Weights of a small GPT-style language model, trained from scratch on English Wikipedia.
Size: 8 layers, width 192, 3 heads of 64, MLP 768 GELU, vocabulary 8192, 6.7M parameters.
Training: a variant of SOAP for these matrices, 268M tokens.
Each number is 200 + 30 x the weight over the matrix's rms, rounded and kept within 0 to 999. Layers, rows and columns count from 0.

# layer 2 MLP up, 768x192, rms 0.0522, rows 662-698, columns 0-95
267,241,208,205,201,210,233,219,172,227,188,199,192,246,241,158,222,189,236,208,168,180,190,204,177,150,163,191,250,225,179,199,244,186,205,159,218,185,200,153,189,210,227,200,172,233,221,252,184,164,238,150,129,149,191,245,196,196,211,219,185,219,172,242,147,178,252,243,199,166,198,205,207,200,183,186,190,179,213,185,186,196,202,213,180,224,192,185,225,213,125,167,163,196,246,178
248,207,221,153,232,183,194,165,198,178,189,199,229,177,221,228,179,191,206,228,223,149,211,148,223,189,218,257,203,185,218,194,200,182,234,157,211,178,176,224,172,204,216,223,200,202,236,200,219,206,209,186,222,213,185,223,180,206,214,207,228,220,179,197,154,220,224,135,249,266,180,224,211,209,195,207,241,235,207,220,188,189,236,163,177,170,214,203,189,197,160,217,187,190,215,216
146,149,169,149,163,154,199,208,202,191,210,177,187,262,172,237,218,229,220,141,166,201,234,154,200,220,183,207,125,176,240,231,248,156,197,182,195,249,197,223,252,216,225,192,220,167,181,237,186,192,158,214,181,236,136,152,150,148,210,202,176,217,190,183,177,223,218,259,202,219,161,168,195,209,173,171,224,259,172,159,210,214,201,207,168,241,229,244,193,198,243,168,192,221,178,185
195,240,173,255,205,220,182,201,196,162,207,225,226,172,240,253,199,235,200,157,222,235,201,161,176,219,185,240,257,160,194,216,264,172,163,165,240,201,145,245,229,235,209,201,171,171,221,191,301,186,190,180,161,172,225,233,227,168,193,208,162,249,195,153,199,250,242,123,141,228,255,220,150,208,195,211,212,179,200,159,162,177,167,185,168,207,221,235,195,137,188,198,171,216,213,257
223,174,225,203,203,200,190,206,197,207,189,238,222,171,248,222,245,192,158,173,150,240,178,242,255,208,130,187,227,202,213,180,150,168,129,160,206,219,138,197,216,231,240,252,192,222,233,201,165,131,150,189,194,209,183,167,193,206,213,267,201,188,216,201,170,164,184,240,131,196,198,244,160,177,181,198,202,242,208,218,176,154,226,206,197,209,193,220,189,230,147,241,221,214,160,175
250,109,216,170,213,213,266,194,213,202,172,226,218,200,231,197,247,229,192,179,197,222,163,223,183,153,215,171,176,243,217,269,183,156,220,186,209,183,259,169,184,188,298,186,226,160,214,210,189,229,177,201,198,241,197,158,190,182,218,174,203,220,189,235,139,234,260,183,166,176,227,213,199,186,191,217,221,205,169,210,251,201,218,176,214,187,222,183,208,203,158,179,193,188,178,166
228,219,203,191,216,189,172,181,232,204,165,191,166,204,233,215,129,257,242,256,184,206,199,212,195,242,228,190,204,158,199,150,244,224,202,204,141,183,211,178,174,138,212,193,185,200,218,199,185,161,183,189,201,208,177,189,148,122,200,177,222,199,173,213,219,135,186,200,192,209,207,197,211,166,207,178,175,236,193,178,249,195,245,189,178,223,257,205,190,197,260,171,214,194,154,177
263,162,162,174,218,163,168,195,254,209,241,235,154,168,179,196,166,223,199,238,226,190,199,175,228,137,176,216,260,206,145,250,223,261,191,180,217,214,185,167,160,213,139,185,219,237,224,185,156,238,200,179,176,194,152,187,182,196,148,163,204,163,226,243,197,196,220,209,159,184,170,154,249,216,209,217,249,215,231,195,222,217,253,201,155,137,229,198,188,192,186,203,217,248,184,155
191,193,180,213,150,224,197,225,236,228,231,146,172,223,214,172,230,205,208,218,157,140,197,156,201,181,172,174,253,178,239,213,233,190,209,155,217,144,170,178,169,232,210,137,207,235,230,227,249,177,165,168,202,199,284,204,212,214,215,260,229,151,195,152,212,271,204,225,192,219,233,227,204,145,226,222,130,205,199,197,207,199,187,227,209,202,196,163,216,124,186,195,210,189,216,197
258,203,203,248,219,193,186,252,163,179,191,183,193,176,204,175,262,153,149,224,188,213,168,146,236,158,209,220,206,178,217,228,179,178,209,214,189,223,228,225,259,195,175,209,193,217,208,135,243,182,225,196,203,181,232,200,179,214,235,186,178,183,187,173,206,183,231,134,140,235,218,222,256,168,209,214,285,200,205,184,184,159,220,177,236,230,174,168,213,208,256,218,217,225,188,222
210,203,174,169,212,191,128,285,166,212,173,202,213,235,242,257,238,189,234,235,188,238,192,199,210,199,247,142,281,226,217,144,181,152,216,178,198,215,202,231,168,171,254,144,199,169,212,181,159,192,196,179,224,220,268,191,198,171,190,232,187,168,198,225,154,192,183,174,218,200,177,168,207,249,198,204,173,165,232,203,153,195,207,186,242,261,197,218,194,176,279,193,197,196,182,217
190,227,170,209,188,179,211,162,201,157,205,185,172,189,197,256,237,212,217,206,244,206,201,208,234,203,225,171,256,192,205,222,200,163,182,234,197,208,162,207,223,177,198,195,204,191,199,168,197,201,108,184,187,227,191,182,258,199,211,217,217,167,245,197,193,202,239,192,201,225,199,269,211,233,186,258,144,200,223,160,189,197,164,221,169,194,235,203,163,222,223,158,182,181,196,231
227,143,155,229,186,238,203,161,185,167,235,217,225,228,208,224,160,160,152,216,147,176,215,221,232,180,164,182,207,180,161,166,208,245,241,181,203,156,176,214,178,185,219,203,167,210,239,205,215,209,120,259,250,165,198,206,188,238,234,237,170,135,185,215,194,209,229,226,220,202,154,187,187,248,177,148,160,218,214,241,241,222,229,233,170,173,278,200,200,192,178,199,219,199,204,127
249,242,177,213,173,203,161,175,181,202,219,224,184,210,185,206,206,190,207,207,202,216,218,236,215,219,249,252,240,210,188,189,218,214,188,218,203,194,181,137,177,202,257,192,260,195,242,227,206,220,162,178,210,198,195,241,215,190,249,220,264,216,174,205,163,196,194,211,233,196,151,188,195,196,173,244,192,236,157,239,205,206,199,255,137,168,193,188,227,188,217,169,222,215,217,187
228,211,197,197,257,195,203,220,212,189,220,189,237,192,175,204,218,159,187,233,146,177,215,238,201,190,203,188,196,163,188,197,219,149,182,198,160,194,243,190,181,222,200,200,214,241,180,204,167,186,175,232,132,262,227,164,208,176,122,222,165,230,236,227,193,194,176,231,181,210,202,212,220,175,213,179,202,169,181,236,221,218,223,188,193,215,209,158,209,223,167,183,131,223,222,170
181,191,229,233,201,180,175,184,199,220,218,195,207,241,224,195,210,233,179,205,163,210,208,205,193,228,216,155,201,208,161,165,183,207,209,235,168,179,192,251,203,180,182,199,183,183,145,253,228,187,212,223,217,174,212,208,201,181,182,187,243,134,236,200,162,208,201,226,156,210,201,220,217,185,191,205,146,177,198,252,173,236,183,219,233,234,209,148,156,184,207,210,143,249,257,167
191,191,206,187,155,172,237,170,172,229,216,223,212,192,182,185,186,217,139,139,157,181,196,172,218,220,246,181,170,209,213,214,194,257,216,216,165,180,165,233,217,186,260,153,194,172,183,181,216,163,151,259,187,204,191,229,216,170,244,220,164,174,195,236,162,265,211,191,203,217,241,181,213,234,194,233,175,205,194,163,182,235,172,217,190,218,224,167,194,189,200,224,183,187,165,206
217,224,171,199,262,243,159,182,280,205,222,242,228,195,265,217,158,223,246,247,238,236,197,171,215,198,227,170,201,163,124,134,197,214,215,158,238,221,250,159,135,225,235,205,151,197,233,195,207,205,221,229,216,182,183,187,186,233,141,181,287,208,174,261,205,198,174,207,247,209,214,195,220,155,190,220,192,249,188,161,215,207,219,218,167,231,191,202,173,168,218,207,217,164,177,149
218,184,212,213,110,171,171,173,253,229,219,224,207,229,182,215,148,161,206,243,175,228,196,173,188,159,232,209,168,275,185,140,190,236,201,243,250,186,263,190,160,190,263,150,240,140,157,244,199,192,182,192,128,168,209,236,254,193,229,195,182,208,169,183,190,229,237,250,277,224,189,227,258,205,192,205,181,186,184,179,224,146,209,220,198,208,196,157,166,239,203,229,211,186,175,157
165,187,214,186,187,168,196,192,174,202,189,188,236,212,211,234,226,229,136,210,220,214,228,164,192,176,172,220,204,198,257,218,240,195,207,262,198,233,185,183,195,209,219,216,196,199,228,136,211,211,170,219,198,169,204,144,124,152,229,233,123,138,205,166,138,191,256,144,165,241,197,227,205,233,170,203,207,213,186,250,258,147,217,242,183,173,209,161,225,229,186,194,156,200,216,171
217,187,239,180,197,175,177,234,201,184,216,218,204,228,225,191,134,212,161,249,250,223,250,212,195,189,241,203,164,155,322,226,175,230,212,197,220,238,203,209,190,231,172,232,210,224,192,187,199,170,165,200,260,251,202,209,225,215,176,159,154,233,236,181,143,231,264,221,219,225,182,203,216,158,223,242,244,232,207,219,155,189,184,168,204,161,188,225,180,139,253,188,178,208,257,204
210,210,193,208,168,253,181,192,207,229,263,239,204,231,179,181,241,176,171,183,203,211,185,139,158,258,233,167,187,220,243,187,198,194,216,202,193,152,230,274,132,196,233,170,208,216,133,242,183,228,183,247,219,300,262,197,198,166,168,230,195,178,170,224,178,204,246,241,174,213,236,173,174,194,186,133,221,155,193,238,199,181,117,176,177,255,203,175,171,201,173,157,244,145,267,197
174,213,181,210,194,239,151,175,182,200,212,178,216,171,223,230,165,102,232,231,170,208,184,194,229,196,202,156,233,198,207,220,213,182,230,179,212,159,236,214,266,208,230,235,177,175,187,184,255,211,229,205,201,205,176,221,203,199,205,197,178,214,279,203,166,232,204,220,198,221,201,156,175,206,198,217,234,187,206,253,225,145,149,216,183,206,202,217,169,236,181,182,201,210,174,218
185,163,167,233,187,195,212,175,209,231,214,198,188,232,207,153,215,212,208,231,202,215,238,209,219,173,212,195,185,211,212,165,273,209,225,199,174,211,211,161,180,142,199,212,191,131,226,157,196,193,156,161,115,134,216,224,214,155,160,188,216,181,180,204,260,181,182,196,203,226,200,221,168,221,241,194,220,265,175,222,194,203,216,163,208,181,238,180,188,236,246,196,231,236,234,195
191,229,207,192,128,232,228,176,172,205,146,186,198,196,192,205,151,194,286,111,196,219,278,175,190,191,200,232,168,188,204,193,218,217,214,227,185,248,222,170,200,231,203,186,211,201,172,159,192,235,194,237,200,235,198,172,213,237,246,186,198,172,173,178,169,232,222,258,200,226,150,175,161,156,216,173,263,130,158,192,267,162,180,186,209,236,174,191,231,198,171,164,231,263,239,186
200,170,175,201,188,214,204,213,206,240,246,253,235,206,190,192,226,285,234,237,204,254,145,196,178,187,182,182,218,216,166,175,172,233,199,234,211,191,171,133,241,217,192,228,162,215,183,196,186,198,172,222,245,206,152,175,197,183,187,196,191,164,223,270,199,146,214,238,222,247,186,157,155,234,215,257,217,228,201,178,186,190,183,181,231,213,197,166,220,237,173,218,183,161,209,190
155,213,253,169,197,226,237,206,188,170,237,209,193,208,200,196,207,197,239,146,219,199,211,171,213,237,208,227,205,257,250,235,227,203,202,227,226,180,173,227,207,205,176,166,199,203,203,185,225,237,211,209,175,204,207,165,195,201,227,205,179,217,207,215,174,224,200,209,187,186,218,198,156,241,187,162,243,206,196,217,184,236,212,176,228,195,197,176,245,153,163,175,161,214,180,209
253,252,219,226,198,162,228,156,182,240,186,189,216,183,210,203,157,200,198,240,163,123,185,179,181,203,215,182,206,151,257,190,252,216,212,189,196,201,226,160,158,234,198,238,220,160,199,161,188,176,197,189,202,263,263,162,194,216,179,178,152,227,171,157,160,244,225,194,221,252,222,218,206,241,169,214,161,186,194,194,182,180,203,201,169,222,213,247,171,184,210,264,191,195,184,229
240,220,218,194,188,194,208,209,181,225,258,216,238,209,244,191,173,216,210,250,264,210,159,172,207,214,242,242,207,213,224,125,173,213,215,197,220,203,240,174,210,213,184,224,207,216,139,212,179,209,245,188,175,208,252,174,193,177,195,192,190,186,203,253,222,169,186,229,217,189,158,204,199,184,165,161,214,175,230,205,201,206,191,159,210,191,166,159,236,215,162,176,194,165,215,246
241,186,194,197,191,161,226,173,205,180,232,188,194,243,257,182,210,202,169,125,195,234,211,164,178,209,214,189,149,209,220,217,223,217,199,181,189,209,175,204,183,165,221,165,148,158,171,206,227,176,250,185,216,195,216,237,251,209,154,215,208,178,165,172,188,212,240,196,210,217,187,172,257,180,186,253,207,217,171,147,233,172,193,242,160,225,228,156,225,181,212,208,255,154,206,214
181,239,189,240,192,227,184,193,198,181,191,173,250,225,211,157,206,204,194,185,236,162,176,226,233,207,212,168,185,192,181,212,207,148,235,212,193,184,256,212,208,209,192,171,127,223,190,150,208,181,225,194,238,240,242,200,268,103,191,221,126,219,232,230,154,213,223,250,177,146,214,171,171,152,201,153,308,225,195,258,169,200,233,202,204,191,238,241,228,187,182,166,244,219,187,209
183,256,171,276,167,198,244,213,218,212,213,205,187,225,223,166,194,208,194,179,209,195,197,166,174,190,280,230,162,167,239,180,180,247,165,197,207,265,161,175,210,183,233,157,223,177,114,242,191,151,199,218,146,192,206,252,239,233,246,204,165,189,121,231,190,252,167,217,186,175,173,234,240,179,181,248,228,200,162,205,195,198,151,201,139,190,159,203,203,218,200,235,226,204,196,207
223,219,237,229,212,184,222,178,196,134,251,223,235,194,245,224,158,210,155,216,190,161,140,204,171,263,181,163,169,212,224,177,266,202,199,191,202,186,199,252,159,179,185,171,225,209,136,202,181,204,208,252,223,190,229,206,210,161,173,232,248,177,222,239,218,204,200,199,221,175,220,198,241,197,132,199,147,147,222,190,210,250,181,185,148,168,184,118,169,214,163,155,218,196,208,234
236,153,210,180,186,224,192,213,200,216,239,193,214,195,189,173,253,176,170,196,183,234,168,206,202,103,189,224,179,219,163,188,160,181,245,199,217,174,217,180,219,235,188,230,163,220,203,181,212,248,225,202,187,173,222,140,217,163,303,174,216,215,192,178,187,204,202,165,211,206,129,211,172,212,177,202,179,228,129,211,227,174,171,214,191,277,95,183,192,180,183,221,226,198,243,197
215,194,152,230,154,147,204,186,254,171,194,215,220,200,180,165,187,201,172,199,208,213,191,247,178,201,177,185,200,194,251,273,199,174,200,219,194,238,173,167,170,184,156,176,220,218,174,155,196,214,207,242,186,204,194,208,208,217,246,156,184,234,226,157,184,218,206,168,229,158,208,240,188,236,188,210,144,179,127,229,232,186,186,244,171,212,203,186,226,198,197,133,233,223,170,214
207,248,190,226,206,210,209,167,175,189,168,241,142,197,237,187,195,203,192,163,188,144,207,202,197,254,168,160,228,218,187,239,201,202,223,186,225,214,132,180,202,218,248,209,195,195,211,178,160,176,218,196,211,171,211,217,207,185,216,167,188,208,206,224,171,177,237,237,213,159,156,188,146,260,184,237,201,168,198,212,141,218,166,205,172,211,257,239,215,143,187,190,183,223,232,240
198,246,230,175,218,174,231,153,187,222,197,206,248,207,187,173,223,234,215,203,202,182,257,213,210,226,193,240,208,244,226,215,224,172,224,187,177,200,211,176,196,216,197,222,182,189,203,189,196,156,236,259,194,225,190,217,211,190,216,223,212,147,209,245,178,127,236,228,174,190,164,221,157,203,161,173,200,210,172,215,152,196,183,166,216,170,244,159,266,210,212,150,206,199,196,203
# layer 2 MLP down (transposed), 768x192, rms 0.0522, rows 662-697, columns 0-95
173,219,233,236,159,173,165,216,198,171,199,175,243,189,218,176,234,224,178,151,251,223,141,195,198,212,226,232,199,172,217,231,179,203,202,196,212,198,191,235,203,139,173,197,252,219,196,156,194,168,207,229,207,211,155,245,220,225,198,184,178,212,217,188,210,204,155,156,223,215,204,170,176,162,188,173,197,192,198,187,219,195,186,194,269,205,201,190,194,218,225,208,214,197,225,212
228,206,196,261,168,171,232,175,216,197,169,190,198,190,195,208,242,178,207,215,211,213,128,205,202,196,190,201,195,183,205,209,175,227,205,223,199,203,199,209,214,176,245,214,274,199,197,190,216,213,175,210,256,237,175,153,232,164,151,194,153,195,200,202,195,235,175,243,178,210,221,188,187,236,193,222,189,155,214,233,212,223,196,219,220,216,186,127,179,191,172,232,241,167,210,189
248,252,171,221,245,196,196,156,189,190,212,183,256,188,130,212,200,223,147,185,216,182,259,185,202,222,172,173,181,237,212,252,190,191,228,211,157,204,163,129,161,260,238,159,243,213,210,195,145,190,157,154,164,178,140,174,212,187,190,169,173,149,161,207,192,224,193,214,161,129,192,195,238,196,173,238,177,195,213,261,157,195,198,154,235,196,220,214,159,240,220,180,176,170,246,196
201,199,182,272,200,150,215,181,196,195,194,168,199,203,208,244,226,178,226,228,218,198,189,178,225,190,152,238,214,186,239,196,239,184,188,236,237,245,189,192,216,190,209,150,148,210,226,211,219,165,259,230,216,214,185,225,266,181,170,198,213,195,218,244,206,218,223,239,186,182,214,209,202,226,189,215,233,188,182,251,203,185,214,191,185,167,214,155,220,199,190,233,162,211,228,300
169,288,169,217,172,268,197,191,201,201,181,177,169,205,246,209,219,293,125,237,214,237,211,184,157,134,238,182,233,174,167,178,181,151,214,208,242,207,204,195,242,243,219,175,165,215,192,239,196,209,122,180,201,163,169,156,195,178,146,198,201,220,191,223,173,203,219,171,184,232,178,229,224,182,188,156,212,203,286,178,237,193,183,186,204,210,167,215,162,188,245,254,177,180,174,229
171,158,176,120,178,261,211,181,169,170,174,204,238,207,189,202,213,264,207,170,200,237,145,146,199,219,210,217,197,181,165,215,180,245,168,221,206,176,157,182,223,214,230,200,198,174,183,273,190,206,189,172,195,217,216,204,197,234,219,193,207,274,189,157,185,162,182,227,175,217,240,148,182,172,178,157,174,212,244,194,235,154,178,226,180,177,195,213,191,226,148,222,207,244,224,208
204,204,179,157,233,205,185,190,207,221,149,171,221,206,172,219,226,158,177,189,193,199,201,195,178,211,221,196,209,185,161,224,184,162,208,174,169,239,199,181,197,213,189,252,248,194,233,124,205,172,208,183,274,166,190,227,204,200,167,201,143,157,235,215,206,285,208,196,189,227,242,200,195,201,138,204,201,192,179,238,152,221,195,195,189,141,239,215,228,238,194,194,178,240,151,216
189,175,232,148,200,196,236,192,232,188,203,206,148,194,203,245,227,238,127,139,170,213,165,202,169,214,179,182,248,196,160,179,157,162,140,210,231,251,169,137,212,216,263,209,185,172,234,274,225,209,224,164,188,207,165,230,175,218,237,197,236,247,182,147,234,221,219,214,225,168,213,209,247,204,227,232,186,214,207,203,274,219,176,167,167,161,207,146,207,215,222,174,176,171,207,223
236,206,219,139,220,194,212,203,234,156,143,206,196,167,190,190,230,215,173,209,196,185,227,213,194,234,183,179,190,233,224,220,205,170,180,213,211,234,200,215,179,247,243,201,192,194,211,198,174,193,184,209,176,231,185,199,233,147,181,198,201,211,223,136,186,226,179,213,161,191,224,186,213,207,229,205,201,227,185,184,214,213,180,203,176,207,125,169,194,195,204,207,284,229,214,176
204,181,263,219,224,199,246,152,125,204,224,245,235,247,167,222,187,195,165,208,230,223,184,159,216,203,193,217,216,229,168,187,207,253,202,194,236,200,152,217,201,186,207,157,235,244,188,210,225,221,211,141,160,225,225,259,161,192,201,213,233,172,202,254,202,166,209,205,266,260,183,199,187,206,179,220,250,241,209,198,219,206,254,208,222,233,203,187,135,211,199,160,148,168,190,173
192,206,244,172,221,211,192,214,201,247,201,149,216,230,162,205,231,200,186,191,183,198,210,167,203,196,206,161,197,233,185,160,222,158,171,206,178,225,193,249,303,135,240,178,190,198,192,209,196,165,239,154,266,182,227,171,156,191,155,249,193,137,166,228,166,192,206,158,198,209,209,206,216,202,190,188,171,183,228,132,171,165,227,162,143,159,200,187,185,204,248,166,263,195,187,151
173,207,177,144,160,181,218,203,200,218,189,216,142,213,184,176,258,187,215,210,160,201,227,195,202,246,180,198,180,233,224,217,195,239,238,233,206,226,213,186,202,170,194,196,196,182,183,246,168,178,230,231,170,115,204,207,176,207,195,169,224,172,190,208,202,223,199,245,246,227,212,184,152,213,198,220,258,193,154,209,211,229,178,254,182,246,212,213,180,246,227,189,192,227,193,144
185,232,239,198,264,200,262,204,186,143,184,189,257,164,234,209,198,171,230,222,255,182,207,249,191,194,191,160,174,177,264,209,195,178,215,207,213,214,269,227,215,219,231,135,205,206,153,232,160,218,234,216,229,173,210,218,178,191,147,173,205,163,175,246,199,196,206,230,213,205,185,193,162,206,220,192,191,216,226,163,186,202,207,203,246,234,186,205,161,189,263,224,200,190,232,194
192,228,188,264,188,210,244,207,185,187,223,198,229,179,186,189,230,237,240,133,194,250,140,184,241,215,212,221,237,170,215,217,235,193,195,197,194,219,192,185,247,223,182,183,209,200,216,182,189,153,194,217,255,209,211,155,211,221,172,172,217,216,226,224,169,223,222,171,188,181,126,161,173,199,202,218,161,169,173,182,231,218,245,178,192,211,195,228,212,231,139,237,232,232,237,205
241,199,185,243,178,185,206,207,159,173,241,225,221,170,165,219,206,145,164,190,228,130,207,222,204,167,152,143,211,194,210,188,263,229,197,221,175,215,158,145,190,171,210,244,228,209,203,230,170,187,185,237,141,162,186,177,213,220,210,175,191,204,195,168,221,200,190,201,146,159,210,212,181,239,219,229,211,215,239,231,243,200,218,198,233,195,190,176,144,226,159,187,211,172,210,179
200,223,209,147,165,177,200,205,228,222,185,196,202,191,218,229,244,217,223,202,213,180,164,205,165,231,169,199,208,218,197,210,189,229,212,230,229,232,187,221,183,210,217,177,213,189,196,224,162,183,211,214,227,252,241,220,243,195,183,223,194,215,250,185,244,219,229,224,209,174,155,228,191,183,177,214,201,203,233,153,165,245,221,231,222,201,199,221,161,178,217,190,284,170,236,274
188,247,194,218,198,156,165,220,187,201,169,196,168,173,229,292,209,213,216,185,226,207,193,202,197,227,199,243,215,181,215,177,209,177,263,248,189,193,222,227,173,185,209,153,171,236,235,207,215,238,210,201,179,173,205,172,218,184,223,185,190,205,249,164,179,163,177,202,210,210,170,182,139,241,158,172,177,194,242,165,207,174,198,218,228,191,206,178,257,191,151,211,195,186,142,211
222,188,180,204,139,242,215,175,219,219,185,209,241,238,221,166,167,232,186,163,180,199,256,162,237,194,237,179,285,170,177,198,198,228,201,131,233,131,264,212,142,167,210,154,168,231,143,217,195,200,210,240,222,264,214,247,195,202,193,225,204,203,184,212,161,174,212,100,158,106,165,230,189,234,219,227,223,260,174,261,173,198,163,245,204,219,222,229,194,227,139,189,148,215,222,216
191,232,239,195,198,252,184,159,192,240,213,232,219,200,226,133,210,254,194,233,192,159,237,184,210,162,158,231,170,195,231,223,227,208,143,161,180,188,158,198,252,216,117,208,164,202,266,216,185,178,228,217,203,212,210,219,193,200,195,202,168,251,176,162,181,204,168,169,213,203,128,175,168,234,254,219,180,216,200,193,203,243,158,177,193,198,192,205,229,164,182,208,223,192,195,258
179,217,198,164,180,162,162,205,167,288,199,212,208,218,233,124,211,236,206,232,243,206,208,201,237,207,252,193,142,171,135,208,177,162,229,211,239,177,250,223,181,165,179,211,200,145,145,197,162,220,199,182,232,175,152,186,236,228,187,179,308,213,182,202,233,179,159,219,240,201,187,185,227,206,148,188,235,198,164,185,203,201,186,222,139,246,213,205,185,232,228,143,204,215,184,162
216,239,197,183,192,172,165,179,248,194,208,219,196,268,222,196,149,180,219,138,228,208,243,246,184,194,180,202,238,217,169,193,203,235,218,222,220,199,211,249,183,228,205,195,200,203,219,169,181,221,210,209,183,192,177,200,227,140,153,159,138,241,212,210,196,204,193,214,217,205,193,244,180,191,165,181,197,213,181,251,154,190,191,175,233,157,212,194,212,197,125,205,207,270,178,187
187,198,215,196,234,149,212,211,217,167,133,174,203,155,233,187,175,210,242,225,218,204,202,239,256,192,176,209,200,191,202,189,185,189,189,150,191,232,162,158,234,194,174,242,225,212,262,177,206,177,196,157,216,128,157,204,158,233,226,164,203,185,232,159,233,188,174,171,207,199,221,244,184,207,203,198,121,230,191,175,220,190,242,232,245,162,204,226,237,199,198,235,191,192,179,209
168,174,187,209,192,208,226,165,193,200,153,173,199,188,160,240,221,186,222,195,217,162,138,219,166,214,170,205,218,220,219,245,125,260,174,185,200,189,214,265,205,207,163,207,185,197,164,189,172,201,192,164,203,219,198,167,239,216,173,185,190,199,242,226,171,163,237,210,176,199,168,225,260,170,236,228,223,186,207,189,251,234,171,208,176,211,194,192,185,201,154,291,219,195,193,221
153,189,173,214,207,185,172,210,198,177,233,173,267,219,194,203,226,231,169,216,194,197,178,225,157,163,282,197,202,193,198,164,229,168,199,227,223,205,174,191,197,187,220,241,182,287,148,196,183,223,241,211,192,163,229,238,226,255,212,145,183,163,218,151,185,222,179,225,188,166,201,141,188,197,218,178,161,188,207,210,215,205,167,135,182,141,191,162,200,229,255,167,227,165,214,186
190,188,179,157,231,219,218,179,228,214,167,227,153,215,217,145,196,235,181,201,239,245,163,174,174,201,210,155,194,210,166,219,151,245,210,215,229,243,136,203,206,181,230,227,209,184,194,199,271,189,245,200,189,194,159,253,182,187,220,178,152,177,200,196,208,253,169,159,220,226,200,192,230,205,261,208,171,191,173,214,258,216,173,211,210,185,174,185,225,222,149,171,190,234,148,200
190,160,158,203,199,205,190,227,195,218,239,201,164,167,216,171,240,176,208,205,138,145,166,178,161,215,209,148,167,159,168,210,172,217,152,241,166,170,156,246,186,225,185,268,201,160,193,194,174,145,162,205,170,182,225,176,228,188,235,155,151,104,243,249,196,162,218,243,196,242,229,169,182,261,228,223,237,205,200,237,201,213,188,164,250,231,170,134,177,180,178,170,155,167,168,197
214,221,177,245,228,260,185,192,206,192,179,231,193,169,218,214,233,203,166,222,205,170,189,182,212,187,236,260,194,217,150,203,207,214,189,189,149,154,233,181,212,183,235,200,218,225,198,209,152,175,246,224,249,208,183,225,194,178,160,220,209,200,163,194,210,207,214,171,233,178,187,200,257,200,206,184,223,155,206,187,162,207,149,203,205,215,224,199,220,187,215,222,176,141,227,280
228,208,197,233,189,210,150,224,214,162,218,191,165,169,232,191,156,218,184,234,205,204,177,196,201,172,194,205,150,229,222,146,187,195,130,205,192,174,186,216,219,197,204,252,175,207,189,151,196,159,164,246,233,221,200,183,161,193,199,207,206,215,222,226,212,204,196,184,165,216,206,202,225,205,178,178,230,196,209,194,205,161,160,208,182,210,151,123,232,218,164,155,200,157,193,167
236,232,250,181,221,157,183,229,216,196,240,241,244,158,234,170,245,192,189,218,175,192,176,183,189,167,165,204,154,209,189,146,219,197,210,196,197,143,223,142,186,180,192,186,195,243,159,243,231,180,249,209,204,189,204,219,219,184,201,170,220,162,179,241,247,232,230,189,220,194,209,197,226,166,204,253,224,224,266,241,215,152,194,153,180,194,199,201,200,267,234,152,166,181,152,218
244,246,153,188,211,196,176,205,230,215,185,224,274,174,220,235,212,197,227,190,185,220,190,145,206,211,153,234,239,211,207,274,226,167,195,149,191,164,192,198,173,209,131,150,231,184,194,177,182,209,203,190,186,172,169,197,182,179,276,194,227,226,178,198,201,237,184,236,193,169,178,251,193,205,209,134,228,185,204,146,187,182,185,192,186,241,188,244,194,179,208,221,177,212,173,210
226,230,221,237,130,222,180,233,180,155,211,198,178,191,226,130,148,146,276,192,238,184,227,161,157,199,243,196,206,185,133,196,242,198,209,211,163,215,244,197,207,177,123,211,226,219,188,177,239,192,207,263,186,195,189,159,233,207,221,241,214,226,175,281,168,217,212,209,210,175,166,233,199,159,187,181,184,156,175,192,184,211,165,231,207,211,156,219,216,185,164,245,240,174,243,171
207,201,206,129,170,186,171,243,216,191,264,178,144,192,221,245,242,188,187,188,177,162,171,174,154,195,168,217,209,200,186,199,213,191,229,147,208,172,171,207,216,212,202,201,184,191,210,197,185,218,196,203,237,152,175,161,193,182,227,177,167,233,167,193,203,197,175,215,209,213,258,247,187,216,188,192,234,207,188,204,211,175,182,205,214,211,194,168,193,191,207,244,192,210,152,160
160,176,156,144,237,234,172,162,209,187,255,167,176,180,191,204,210,196,210,159,202,162,235,214,256,238,163,143,159,203,205,183,262,228,164,158,227,194,209,196,215,203,219,175,227,188,216,156,180,197,157,271,138,218,200,226,193,216,158,172,220,138,218,189,225,147,208,239,245,228,227,230,137,245,135,246,223,227,229,201,174,157,203,260,199,191,189,173,205,196,196,156,184,221,223,137
170,162,207,225,176,231,225,176,204,191,233,230,232,225,203,218,258,234,249,254,222,192,250,164,206,210,221,217,240,200,154,186,183,194,200,232,221,197,185,239,208,163,184,224,215,156,195,238,194,225,195,207,231,234,174,235,140,185,191,218,195,205,179,195,188,202,215,203,163,176,232,155,241,187,179,177,212,193,185,244,253,225,218,205,224,202,299,220,159,178,203,188,206,208,212,243
210,193,170,197,219,208,169,204,182,183,219,180,212,246,221,217,221,194,179,175,230,208,205,153,233,234,223,222,190,208,197,175,213,244,203,196,191,202,210,197,245,225,200,220,166,224,243,243,193,213,200,189,205,189,194,235,213,210,186,211,204,169,223,220,207,164,208,249,231,199,235,182,209,177,206,175,222,173,212,191,158,185,240,216,230,197,124,247,168,192,226,202,182,244,208,232
220,237,188,200,175,168,214,214,181,234,200,242,198,227,184,183,181,199,192,221,216,250,164,170,161,227,167,240,169,224,264,213,208,160,174,186,209,255,228,178,186,232,220,227,187,271,191,184,159,191,206,178,213,191,165,192,208,218,185,261,234,227,193,207,203,172,142,226,211,194,193,185,179,194,206,207,221,184,206,256,251,212,179,246,241,189,241,258,173,145,194,205,171,192,180,188